config.toml
num_hidden_layers = 12
hidden_size = 64
num_attention_heads = 3
num_key_value_heads = 3
head_dim = 32
intermediate_size = 256
vocab_size = 8192
hidden_act = "quick_gelu"
norm = "layernorm"
norm_place = "pre"
norm_eps = 1e-05
positions = "rope"
rope_theta = 1020.0
rope_fraction = 0.5
qk_norm = true
attn_scale = 0.288
bias = "all"
tie_word_embeddings = false
parallel_block = false
extras = ["some layers without attention", "local attention windows", "shifted keys", "gated attention", "value embeddings", "hashed n-gram embeddings", "an embedding shortcut", "learned residual scales", "skips across layers", "capped logits"]
init = "normal"
init_std_qkv = 0.0625
init_std_o = 0.0
init_std_up = 0.0625
init_std_down = 0.0
optimizer = "muon_variant"
learning_rate = 0.00799
beta1 = 0.95
weight_decay = 0.023
lr_head = 0.0106
warmup_steps = 0
schedule = "wsd"
decay_fraction = 0.907
decay_shape = "linear"
final_lr_fraction = 0.0
batch_tokens = [8192, 16384, 24576]
max_seq_len = 256
doc_mask = true
train_tokens = 132700000
max_steps = 8521
dataset = "wikipedia_en"
Each number is 50 + 15 x the weight over its row's rms, rounded and kept within 0 to 99. Layers, rows and columns count from 0. The size before them is the row's rms in percent of the matrix's.

# layer 3 attention output, 64x96, rms 0.184, rows 0-33, columns 0-95
115:54 33 71 41 64 72 34 47 36 56 55 34 46 32 36 67 56 45 73 57 42 43 28 88 43 41 46 60 49 56 61 28 89 57 75 24 80 46 67 40 20 42 57 61 67 69 44 58 44 11 49 59 29 40 59 49 50 49 45 47 66 21 61 55 32 44 41 48 84 38 71 43 53 61 67 58 61 37 53 41 47 48 42 75 47 70 54 46 51 43 73 34 49 36 44 57
087:52 66 70 67 32 49 52 77 53 78 59 28 64 83 50 51 56 50 65 37 46 56 37 42 49 63 50 44 45 51 48 65 70 62 70 61 64 42 41 49 74 29 72 57 65 62 54 71 54 62 57 26 76 14 49 47 57 67 54 53 49 50 51 59 51 48 30 60 23 62 46 52 45 47 68 51 52 38 73 68 46 65 02 52 90 33 24 48 53 54 39 73 48 59 54 39
104:80 45 38 58 54 66 46 54 50 44 58 33 59 28 48 16 55 51 45 64 40 67 36 36 41 49 62 50 46 37 49 34 48 55 43 59 51 41 49 86 74 76 62 38 48 64 41 47 46 51 54 54 61 61 71 40 65 56 86 19 15 56 26 57 37 67 37 80 81 54 42 48 58 66 58 24 37 28 49 26 15 61 54 62 53 58 65 61 47 35 62 53 62 42 72 48
107:71 50 65 48 43 73 65 59 68 35 57 45 36 49 58 41 57 27 65 55 50 58 53 28 44 55 53 50 62 32 65 52 43 60 19 49 41 45 47 35 16 35 47 34 49 61 93 50 64 56 79 49 28 61 60 48 37 45 59 29 34 70 64 40 42 32 81 52 49 56 57 19 59 57 19 34 10 43 75 51 51 49 48 49 45 56 41 57 62 41 45 33 63 89 50 42
103:50 49 62 66 40 73 62 54 58 57 39 78 60 40 42 57 39 70 26 51 33 43 58 60 42 32 60 56 36 40 59 43 38 59 61 42 52 47 50 25 57 54 59 65 45 74 58 38 36 10 07 76 51 36 40 37 52 57 33 44 40 31 58 51 43 57 22 50 72 61 58 61 28 85 31 38 28 47 61 52 57 22 55 49 08 39 37 59 57 63 53 44 57 42 23 54
090:57 60 60 76 51 56 36 37 29 53 41 54 57 43 66 67 45 61 52 50 84 66 55 37 75 23 59 45 52 44 21 15 22 46 53 35 39 49 35 76 78 52 36 40 49 63 75 62 53 36 59 11 62 27 55 52 46 64 53 50 45 57 32 52 74 65 39 62 53 41 62 59 68 37 64 53 44 46 50 62 68 34 41 61 60 56 54 34 33 66 42 15 70 46 71 66
110:40 38 55 36 34 24 57 42 53 47 42 63 58 38 14 43 43 47 49 27 31 66 20 30 51 48 37 68 86 41 41 62 29 37 55 60 52 77 71 57 57 62 40 71 34 37 72 75 41 52 47 47 46 80 45 57 41 44 22 45 56 44 50 76 65 78 34 77 42 44 58 73 70 39 68 40 47 56 49 58 65 62 61 41 54 64 30 42 20 72 39 52 54 53 59 58
097:68 40 54 64 40 89 45 79 53 61 36 50 90 60 60 68 34 20 44 57 76 37 50 47 59 45 34 83 39 41 65 53 58 54 22 74 45 10 63 51 69 49 53 44 61 17 41 47 27 52 66 21 26 54 36 70 40 40 43 45 48 42 52 55 34 72 51 49 66 52 38 44 55 40 43 55 60 50 65 45 42 45 83 42 54 53 60 40 57 52 41 37 44 48 70 41
093:60 30 54 48 59 30 45 67 56 63 68 60 54 57 48 46 53 59 52 55 42 42 38 39 99 50 29 61 35 51 67 29 54 52 34 37 58 33 45 55 74 68 52 48 40 35 63 27 47 93 42 70 52 46 40 34 54 77 47 40 39 57 55 60 52 55 43 69 58 52 66 43 61 37 43 50 75 40 45 50 40 29 81 20 43 62 61 15 60 69 43 80 79 60 49 52
098:34 52 62 61 52 46 74 61 59 49 67 44 39 72 73 73 44 21 54 85 24 46 17 73 27 29 60 49 70 34 56 52 72 26 46 40 30 23 36 56 51 48 42 50 42 46 52 64 57 40 36 54 53 48 63 45 21 48 75 35 65 56 49 44 43 76 43 45 25 61 65 37 52 59 37 48 66 26 50 40 55 58 34 21 61 42 74 44 38 52 62 38 45 76 33 65
094:50 54 35 87 46 61 38 51 39 23 66 36 65 33 49 45 61 75 55 60 77 41 31 38 54 42 41 52 47 73 40 55 61 75 26 51 65 25 72 32 63 50 59 50 44 37 73 21 65 43 60 46 68 54 31 26 28 37 45 57 27 40 52 64 53 47 49 56 54 53 32 87 27 59 28 46 54 78 36 53 49 43 34 50 46 38 39 60 84 52 52 56 46 70 34 32
094:43 59 57 34 53 17 60 47 40 39 28 72 52 59 44 36 70 36 42 52 58 48 40 37 68 50 65 80 62 56 39 76 27 82 48 80 48 34 68 50 57 43 80 31 49 46 31 67 70 39 67 30 51 37 57 66 46 50 56 51 28 53 40 63 67 66 38 56 39 50 70 56 20 56 78 71 57 54 70 55 77 46 45 53 45 70 39 61 35 55 60 63 55 86 60 40
106:49 53 60 34 52 55 47 60 55 36 62 61 66 55 62 52 38 52 37 60 39 61 98 60 50 53 57 32 37 47 39 51 39 44 64 70 74 50 47 74 38 32 48 90 36 66 36 52 52 41 59 46 35 43 46 70 41 48 58 56 53 39 41 42 39 59 65 16 75 46 54 50 37 57 73 48 11 21 17 65 55 47 73 82 29 42 60 42 35 64 56 51 21 52 39 62
102:52 45 45 75 83 59 60 51 65 34 56 35 49 74 41 52 46 42 59 65 18 44 47 33 63 27 50 45 14 36 50 42 38 44 57 49 48 43 39 34 76 73 31 42 33 49 74 63 75 65 57 38 68 71 62 49 50 38 38 28 45 58 69 58 56 41 25 61 52 58 69 61 63 29 39 56 43 93 58 70 51 62 55 43 67 43 29 42 61 30 30 71 47 61 48 74
094:25 52 45 57 62 52 75 59 34 90 36 26 45 47 86 48 46 29 59 52 76 67 47 80 41 66 52 63 40 54 17 51 27 55 43 58 64 35 37 52 72 41 48 69 29 67 79 49 37 45 66 50 69 38 33 52 41 40 64 56 22 47 39 16 52 53 37 78 55 65 44 57 31 47 51 69 54 58 43 62 39 49 52 39 45 51 52 17 52 45 47 45 46 44 51 71
110:55 32 29 65 38 58 66 44 68 44 75 65 59 28 47 75 42 55 58 66 64 35 53 18 27 42 51 63 52 71 34 50 71 36 59 58 80 58 53 34 46 71 60 65 61 48 17 53 42 55 66 61 48 67 28 47 49 41 66 30 70 42 66 52 44 53 48 11 54 76 61 58 37 68 19 36 45 49 34 57 38 44 62 52 49 58 70 41 50 50 24 63 33 16 56 52
094:48 40 39 87 19 27 31 47 35 26 84 55 41 56 70 42 56 56 70 41 22 64 39 53 61 53 43 47 50 72 65 65 55 57 29 79 62 41 60 59 20 41 45 30 41 43 28 48 46 43 63 64 27 49 51 15 44 35 39 63 50 39 57 39 54 30 54 61 60 42 25 22 22 48 47 51 51 40 41 47 55 20 54 50 54 59 37 48 60 35 27 47 58 52 59 74
082:48 80 37 26 59 58 68 34 62 47 43 48 29 73 29 56 72 51 72 42 59 23 63 39 73 62 36 36 36 81 38 42 30 60 45 58 57 80 27 32 25 87 43 50 57 51 46 52 71 49 42 59 38 80 54 62 68 56 63 39 47 54 50 37 45 44 40 57 66 51 39 57 70 25 50 49 34 43 56 44 47 63 87 51 56 36 69 41 51 26 59 49 35 36 48 71
104:55 44 48 41 55 56 32 44 50 48 69 45 79 82 28 35 40 54 38 44 68 70 36 46 39 48 66 54 74 56 37 63 29 43 55 54 56 51 64 56 23 45 46 57 32 50 44 51 40 64 46 40 43 79 45 53 46 52 65 72 52 33 17 40 52 54 53 35 40 70 47 64 17 25 17 44 29 46 79 41 35 57 74 60 76 42 32 33 46 52 22 31 57 38 19 66
093:41 50 59 51 31 72 29 56 14 55 32 33 57 41 41 20 41 67 58 61 50 52 56 69 58 81 62 63 57 52 57 58 61 55 56 29 45 45 35 33 61 55 55 67 31 58 55 35 40 56 35 44 54 65 46 62 31 52 39 35 68 39 52 57 45 70 33 71 40 69 62 47 75 30 02 57 26 80 33 62 46 26 66 21 61 42 39 41 48 37 49 50 42 78 48 36
104:36 38 14 61 79 45 53 53 79 26 42 48 61 80 34 30 61 60 38 72 60 30 61 20 73 48 24 53 47 54 58 61 22 32 16 72 42 30 52 72 65 38 48 53 55 44 34 51 60 54 45 60 40 54 38 63 59 65 60 52 42 53 48 35 45 57 43 46 36 43 64 27 32 17 57 21 39 61 35 67 44 55 45 50 56 53 30 53 31 44 63 42 48 49 69 72
110:55 51 33 30 23 37 42 36 20 50 31 13 22 64 43 51 77 53 52 48 56 50 47 63 52 47 47 40 66 43 83 46 58 55 45 47 57 50 43 45 42 45 48 62 50 48 35 20 26 60 68 47 35 60 38 70 58 49 28 53 48 36 64 41 77 49 81 71 28 35 40 29 56 46 95 66 53 50 69 55 45 46 36 49 26 80 43 59 48 47 50 35 34 50 53 26
101:64 42 65 32 47 35 56 40 55 34 55 59 64 28 36 67 59 66 03 37 70 21 59 68 50 45 34 47 58 49 48 68 88 77 79 70 41 57 51 32 54 49 45 61 50 55 38 34 53 61 62 40 67 40 55 43 45 40 66 86 41 71 26 35 52 76 47 22 29 50 51 51 51 40 65 67 43 55 51 62 47 51 20 50 74 38 62 55 61 37 40 69 41 47 41 37
105:42 71 79 67 65 35 45 67 51 49 29 66 83 61 58 78 54 30 31 45 60 53 24 29 48 53 40 56 26 60 56 49 41 68 32 36 74 60 41 52 52 55 57 24 44 68 87 64 35 48 45 29 50 90 51 63 45 53 68 46 47 51 40 49 34 59 22 35 52 54 60 45 39 45 85 57 42 40 50 54 52 46 63 55 38 88 44 38 39 64 27 46 49 68 46 39
102:29 53 64 32 52 46 41 63 63 82 61 62 63 49 72 58 47 68 43 46 53 62 67 54 51 43 79 22 53 53 57 64 66 37 52 44 34 53 56 43 38 79 54 54 33 63 42 22 55 64 37 19 46 41 57 45 79 64 54 26 57 28 49 45 66 39 69 33 58 75 62 49 71 26 53 49 67 60 84 41 55 56 50 46 43 17 36 38 71 72 46 53 44 47 14 68
115:61 51 58 38 51 73 67 39 63 40 48 57 59 25 36 52 54 71 71 32 78 59 63 57 60 38 42 23 54 65 43 72 62 50 53 63 58 68 72 24 58 33 67 61 63 36 26 46 55 35 37 54 64 53 44 52 61 58 51 74 65 39 31 39 62 60 67 81 57 59 73 58 32 37 17 71 50 69 55 75 50 56 51 45 32 50 55 30 31 53 80 35 47 66 15 42
097:36 53 45 36 41 55 34 58 30 41 50 62 38 37 65 59 53 54 66 58 32 42 35 34 52 35 59 49 57 80 52 30 38 33 76 42 33 49 85 48 52 47 70 37 28 67 41 55 37 47 25 59 41 48 64 72 46 68 36 40 64 57 68 88 42 53 55 49 40 48 61 94 32 63 43 57 72 64 25 89 64 35 33 62 31 45 37 66 63 50 69 47 47 52 66 47
093:51 60 23 45 38 56 55 38 57 42 38 43 43 17 67 55 39 26 59 41 81 40 44 38 50 40 51 66 47 48 77 60 33 31 86 48 54 69 59 43 31 57 31 46 31 76 48 61 78 48 68 56 32 57 61 64 49 68 40 55 61 30 60 50 34 37 74 76 50 32 44 64 48 33 84 30 78 21 28 42 69 59 52 65 46 50 43 45 56 43 71 37 63 53 42 55
096:53 48 19 36 35 51 58 65 45 54 38 68 16 50 44 21 53 62 56 47 75 50 81 64 45 44 49 49 31 54 21 43 47 23 72 57 63 69 27 40 44 43 41 62 45 46 89 58 47 82 60 51 41 80 51 56 50 48 46 68 59 71 39 59 67 57 64 30 52 43 81 50 44 54 48 25 55 25 35 60 50 41 45 47 46 56 56 24 39 71 35 47 33 45 23 48
114:48 62 26 52 45 30 47 63 81 63 46 58 58 43 16 53 62 58 43 57 55 47 63 86 55 49 45 32 70 57 71 31 67 60 57 25 31 77 40 54 53 44 63 35 58 82 38 41 33 73 33 38 66 25 53 42 68 52 63 51 61 39 49 51 61 09 45 51 30 24 40 47 50 49 54 53 42 59 61 50 71 60 72 31 58 32 34 69 52 76 58 71 43 37 66 38
092:50 28 46 32 67 52 43 51 36 46 54 48 23 39 43 59 74 48 53 57 55 61 27 81 36 45 33 52 18 66 59 44 63 68 47 40 75 73 19 48 39 44 35 34 53 59 39 23 61 62 54 65 67 58 62 33 39 50 43 36 57 54 48 28 41 56 60 39 38 37 26 60 54 84 31 61 62 76 81 19 43 58 48 55 47 69 43 41 70 44 69 50 43 54 71 20
117:52 50 49 59 37 58 84 27 72 43 61 62 59 60 58 55 73 45 42 60 43 65 46 38 39 54 46 38 53 44 61 60 49 66 59 34 45 14 48 20 57 49 57 15 58 44 63 60 56 63 33 45 43 39 40 61 37 47 49 36 29 58 59 57 58 36 39 37 99 37 35 50 75 48 34 64 66 24 39 43 68 43 88 70 75 64 51 58 35 59 56 36 32 55 71 55
087:68 29 49 66 58 56 63 66 60 59 30 57 20 55 23 55 28 54 58 42 64 68 48 41 61 29 39 63 27 30 50 51 59 57 52 11 58 41 58 42 14 72 58 55 55 54 44 26 68 43 62 56 49 59 58 40 62 46 58 38 67 56 50 65 66 32 60 40 71 41 52 42 31 35 39 99 68 62 69 60 58 41 38 52 75 60 33 57 66 49 28 52 69 70 43 48
104:14 33 46 38 41 53 50 54 74 52 44 32 41 61 74 51 56 61 20 37 32 40 55 33 61 58 53 59 46 26 59 17 24 78 41 65 30 53 50 73 45 39 37 28 41 39 36 68 79 59 66 50 49 28 80 14 61 38 50 63 42 48 37 46 59 59 51 78 42 43 43 62 42 83 66 42 43 47 66 49 40 59 44 45 36 62 54 60 54 52 76 38 33 54 67 43